Each number is 500 + 25 x the weight over its row's rms, rounded and kept within 0 to 999. Layers, rows and columns count from 0. Numbers have three digits each. The size before them is the row's rms in percent of the matrix's.

# layer 3 MLP down, 384x1344, rms 0.0827, rows 290-383, columns 1176-1231
100:467478540519473496497452509536532504496541504534456508519474513494485507480512508515454477479528514536490478505508479566461488496477529527522469496519473493479546565506
096:461493550549492545517474497539518530466529513528469523518461484476475502485473467500493472532553516533530527490455476513503520475499502495474528499484515517522494506488
097:478423476530523550470557485530514526522494543515512513499437507484496499455526508473549442511484456522493474542508480496499506541482507463495547502592448495539432533510
099:522461505519473542526482506490503539442500472471511497485508484502512508459516514503465514485459457497518548486491521518443484523482477474497474491484492530487483482458
108:500523498486495482513509464495458454484463490503481497451508515498481497517461501494503546507502511473494489486472458466527496459516471461508528498465496510476483482522
099:522485479491511436499523530516507507498476500514513483537526493523503499518506537537505493550470487514507477532435476497447501525457510544550475509495481516496493461522
099:469509548487488492485451473531518498464467499490490510510440541463496498494467497513524496456497468457460493523507478525518513505510485505477495500460504500503509503517
102:518484476550561515462515497528546531520506477466513535534535516500498493490491476473454471529546524539463498502516492502484558507455457490512500498441498497510516509517
100:502524447571558489482502471517531521520484513508507478538497532458525501459483507531532452484504487495547507527480535478514479529490472480529555507518512499494482503469
101:476498524525499458506445511503483490522519550513477531497512493498550498520472523500471472489542486486481539509482543476545520538513480533467527502493542518490478457497
099:517501502516518485496494487513498511490471516521509519564523511503462509523523515513488505461518468511510525568485502518514527491493515522534543486456528512497488491501
100:479513510523466505461532517522522480497475537527546474512488529480513498482485478475518500549490497508508559511535479539504496477531520472517491500503494478506533501514
101:529511530500524504477504452485523479528501517508515496505513478519469498453491483497541456464448508537515493523502452495511486509483489542496513501488522487522480534486
099:480495489440497491492508502512480474534511530489535499522514520543475501469460497491550511453525558475478493462494473533488519476430491458515471504514496480494528499473
102:476514490453486496489507507515469524490498498485546574482502493510487500487460501530504492482532510503517494505504477468506511487486487443523457507569509505455509506507
102:489509518532514543492449497471524501512487501521477570470506484495485488519548510443477500472481550512478494469508473485547537503507506530506476507460516503482546498493
099:509562530476548502449515515488499504555522533537462510504492510502497511491478494520512526468476520512488460518487487516505529505507496523502486497485497506515501504537
111:493519477531531484535472509493456459500487501478514489569530510501513504489503534498512509554495501541501553508517522510507524495497450479520557505492496531501496484505
099:522537511472526490452538533501482491476532515493491493519464491548496497493479486492492499486467510467488500535496495508495433491496529480481480499514486458465474487488
093:486471468498518508527496491512506537517527486491504460516498501480481501492543512493518489510523477497500463520516463502507545495527492564518498488491493531483502517483
100:478481526514484516525496512520457516491526496503541512470454479528505502498489449504494543515509484518521451516478471432464504473471467454474495498523493505474479484493
101:517489489543468535479502531499493451469522495492494482506522519522519504514483473467520468476504461489499492440500478541527463492494505504495475507423488523498455504460
098:471557468484501492510529537466507450495501505479468504492549491474504489495540521487519490540497446521502495564455494482482500520480488534476551499536502506485514511507
105:460480516490496488520540502503480463491493519480489451541477507525543501495488480555483516564467493552518519497556543474505510493498535528522529500489525464466515512496
098:492547521527512479488520536528495480512533518531477507519503495542485489506481510487530501515526480496531515489491486507507500490533528483530517498534487491510490497504
103:511544506532540538427479497516468481481502564504485482490477495508467498509528485542513508485544542479480489529493488476498516492517500532504470495545514530504531493487
101:497501456520495484509517476508491499471520473541444463527482525498512506529421488503457504529520478504514480488437514476477531519498485502522508494541577514474529526512
104:506487544532517537510549451494484513485469507497500473490457511490488499501485496492527486482489449523470548541516500534485521474506509500503483502502506473505474491474
101:534517498502494487455489470468536483487517526507519476525503480497501497534497474485500516506488487514460536497501462518513488481487496504421487503483505514445542475536
103:513511483482527506508501475494489486536500507501552533516527489488509506502517502513509517477506462559496520493458524542525531498488512472533492491460468513534534487525
101:545462530460514516507533533488502476526470512520503554520501529495506501482490511530453498496489469514471533514507481479453496510486521485511547498519511506504486573490
098:509520513511522454555526501520508498519458485511500520462528494517483507476543529509489497507519544505532556521499507522521498470467489534478509492516533542502503535497
096:520504455523496469505492495498527502523502497432503479469498516487496499466537551507487498495523511456470504512520516522515485491501503515488482497451506481518561501494
095:469504471503524510503486509526476505478509511453484481490496520478541507506538478472488513526518501510499500479462515504524533532484488540469506496502483494484519495505
098:502473491484534476491490455491512467479520484479514512462521481486500493486488513471469492529482470485517512448493516514489493512521513524503441498533498515481500496527
101:542493523450529495504510512446539495481507497505501488525490499490523500494537516546480464504523541488517489498538492526519481524511483470498530488513492537512507515478
100:511500480500494508512472480471467460493479513480512505581490496501449506553500534510511472482516523502453494500506489472501488483537519486499495499478456501514541490449
100:502518487436502514502509472494506455513524518495468471463471517469512503492489520501476507444471457519506446479482491485521536476497505467455510498484444518481460498525
098:477496462497544490482534514523494496496487545494544519505493485438504503482468488508491469506504486542478475471513496493500475540508472491548513500481474513498472501470
101:492506481516480462491445481511487514501454501484495470460504493466532498500504493482511502538509523492482503490534494494489511496492503556475506491495530497490483489522
094:544488528487517480540488517480500483507467506507522541454474528513484497508527514499501501497535511543495503506517516484477529486472515518491480493567514548476535490505
103:535485467497520524538560502477463502465511467519478474458425503543491500514439534500520445518447493491524495511497516476458501508507436589465470499495503461454510504457
099:515504497512493548495468467495489486523515515510512466538533511493494498527507513471533484486515495469503458557495463500511560554497411517525539506526512515514499436499
098:516441459526506499499515546466500497504476471511486497461484507532528499503517496411501503511514507505475471483503492490523480532489497493461476498533495500498483469498
102:531504453523500464540454485537550511495515426506501526545486495478496478480521495498496517469505505467515532502494488462485485520504509489508510498499513478530531508522
105:468534498492476514476493536491517547474518489510518500555533506480498503518522498494482490476509506555546467544470525477528510531498463521493533493534495517512460527476
098:495482503428479493448516457508504548456504519526467508511480493489491501441516498499471474511513467527530530470521489506479510465472504474493502501459522491499510536522
103:508519496512479522490524512504527457521473507479472501527496505512500503546502486515494518529436455511500476474476491451492534491482517522508529506521490477534491501521
101:505497501459513470497496542509482516493513512522519492501497476503460498507516533510495499530463489502534500498514500510554493489544481505514521497513458476526509550476
099:549528505462505484482468512476505507487461531494491498514502493497481492497516507542508492525501527519529520548499471527521509471519480506513512502472477460449488547526
100:535539508490486548515524559498512514526496476509476470520537484506500495543523499494510475479479471504498500550484489495528517487496509495550514497475525473451536514538
102:501543509501530502497515477507527491519438501486486470457542487530537506466531503528518479521522497461436501533537517475503514486549515501500518506507455516495448529487
100:509472499503521487483456496534486501514499486497480545437464518497501509491510482493487466501503519488549523487486517462512482507487476524516501501559529486508476497513
104:486513499518499505491481466497494502502496509515490496472495497459514509505483486529486482496478504507464480498465528521494499497487575503551463503491526497479536505491
098:483479544492508513469492460460490468496478519437527512490531477475482499505455487524487510503501494468507473463482506543502519485466518470500479492459522435480537504482
099:515509521536501489468486514501489538505458478503485514471467493498514500476520482506493486470530501479479500486487532480495497491478526511500518506472506517499447473498
106:439471503486451508518476491485469470460474516485480486529460518562481499545500459440499483481495475528495476486485530506413492458502487490451463491435511473506491487503
095:506454551508489519524535550540475499530486471520510468473532497552490495483509512499540470488493480496483477517480513532505462472531503451519497510497524448513512480512
101:506460470535486483470469498511456528495500537493519516589514496508491502521489500481475495520499527470510506508538508476494475501521481532508515506483491544532507483504
100:520432542536541477500476508555496526491505495520495485510482512468504507495499526474530483512500511516514464486452486478506500525505494484511495497470543491531469524518
095:491472457508470499520520463540506482532519501482514498522507507451513517493578517519521501538496482518515486535557496494505529518466480488537475492457446505469492482487
106:523491545524492522516545527495558523518545477466530521490521509482479504529501516523502515508513552489536547504473501454495487469510508518482503513507496483511458498502
097:514497434489465472454470552517478512492491514513531529504540500443474504480514513492496489551494502503508522483514529472507527483449486471513471505551499511489476487464
107:515494505474530520547512470530477533497490489507475487467496491505512516520494489493498491491566515497531480493482495493498487516575506506567477493490454501509488526517
102:493464471490507482503465503523502516474494487466478496496502525484511501553493503442514465468500451490526509503493460517512470486450513508527525491453488424541499510462
101:475518496511501476458463477520509483465528503504500456438507494523492499495547517518473536510485511447469496494447494485467462520498478479500520499505505499495510484516
103:477480506515446515460529507476509517490534515500506528522490524510482494539494481536506464438538485506538547466492509468465541508507487486491511498535465511534547531529
102:520519521460454522479549484518532511535514511448476482492502529514507498474510517535534511464522491479515461488489442462506541526521465434480443507510497475466505482521
098:494481496471429524485503500498496512478537472469515495518499515533508499488519506516488484518516479486513474507455505498498439486493504492491467502476538516476497499542
099:506499515511520534497486549518496453518455560502531489516516483509474504525461491494479496523515530501499567495514495460486498503537553509507573506420525485488496460488
100:523490520524478466508445525450478466489535496507536491471496474477502500479521475509480500513482471470486450513497491494493490529486517527526539508474535510537496475527
097:485460492496512518501541475475490527538503547483473521515523502559480502457496492467566505492477539516461491529495499517488483517456531492537466499515455465501500458496
096:526508537498493475513497501505485475527477493515549523506494507449486507549528500543460443454489475509489535521512508570536509488495525492513528500526497524523474522468
103:495542504526488499492480555542494546493502498458513500500537505474517493513488474522525514508513501521509497467529472552530508538487519496484501504488511493494495462450
102:528543532479515543511493535478526483533517508564500522482494503563501498438496546476531475510484510520496491502484490448537504508528505499510511497502477507504502471519
096:512473482496568490496457474517509485500483543474483494489493495469521502515516489482532487504493503481492475547512519486510520538508494478516501503508480478509471471487
100:507492494480464487500509517514512507535486499493499534498476498508514497553476465478470490493479438505501513503523520481493473509510455457494454501490451515495530501472
097:526496516497493518493461510508523452485500484491491547503467484493488511473479542519491500483497493499541495527481499477444477508497484473451486502450534521495512489474
104:470466538501438497471506504504536493544510456523487554488476481499506493514492449434480494491497487531492516489460496525476478509492488475469512499535519479486492473495
098:506512486500530530506485481486468519482492556484471478512492526478486503483477505471487491521493474490537491512506530550546496524506484452510504508494473545528522523502
096:518443552544508517495545483546491479499511515485485505515558487515485496471485557497518527477501464524495508511539514482496483503508485531553502502517462483499480517525
097:517498450480510489473537508451494525479480535486537520505492504475522500503481509498445503481503482518503512523487522461457534484518496506594517494491506490510467475467
100:492476463470512549501510544506477529465527510479506464487491478512483498472526463442493511531504525507485456481465496493523491469561503479454511511469459504493540494475
104:479522506484513485526486550517487491468497549490502492514479494512500508493495517500522509473454486485485488483533500495458509485489493520526494507510537498535496481496
100:502459496485503472517488523487514461472475483500496500540486488481495503485492489504489491486525468488472454486505506491482457469493518456466507506442503512486572510460
100:481497507496524484484520484477537478538501505488537553498517500504507501549517495528516539506517472539500484502533461484518494463525462503492520498544501501529528536497
103:514508515408489501513530494506513503515523501467484475504513507513496490448487467480499507545500508511497480431541513530497521495495521526536522504551502537472522476507
098:561511514546514489482457477478530500495472495540530514458488493542491499503509490517504496497508494493456491477522468508476554500479533525509545500484511533522505528483
100:514485492507567506515568526497453514533470496502504524462525510520518498516491511504487504513536449466493511500527477529453513493492516461458518505486520488479448490476
098:473462513496473515523507478484524507496530508511492531518472505529500498477462497499476482543518530449474527479532434521480483507478505523522500486512549477486546505483
094:483501498496499513491512516517516524462483529509480483535484509508500499463482465507533500484473477516488461489489502495488493548476506486515505508472503516486520482484
099:511462516487496480474466500553493493534483494482507505487511508457478498515468485470522475459518505508461496506498499542439483470455501489506480494473527519484492491470
097:522498443510498505461505508513471515453556530532500503478476493485483499508489539479494503515471496508515495453517482480498512520501464494457449497530548481537500493488
104:502478508496550506445481471470497526509491479511500479479466499487467508546488490492500533469474472470500491459497498533502512500487499467491469496538521487487467515487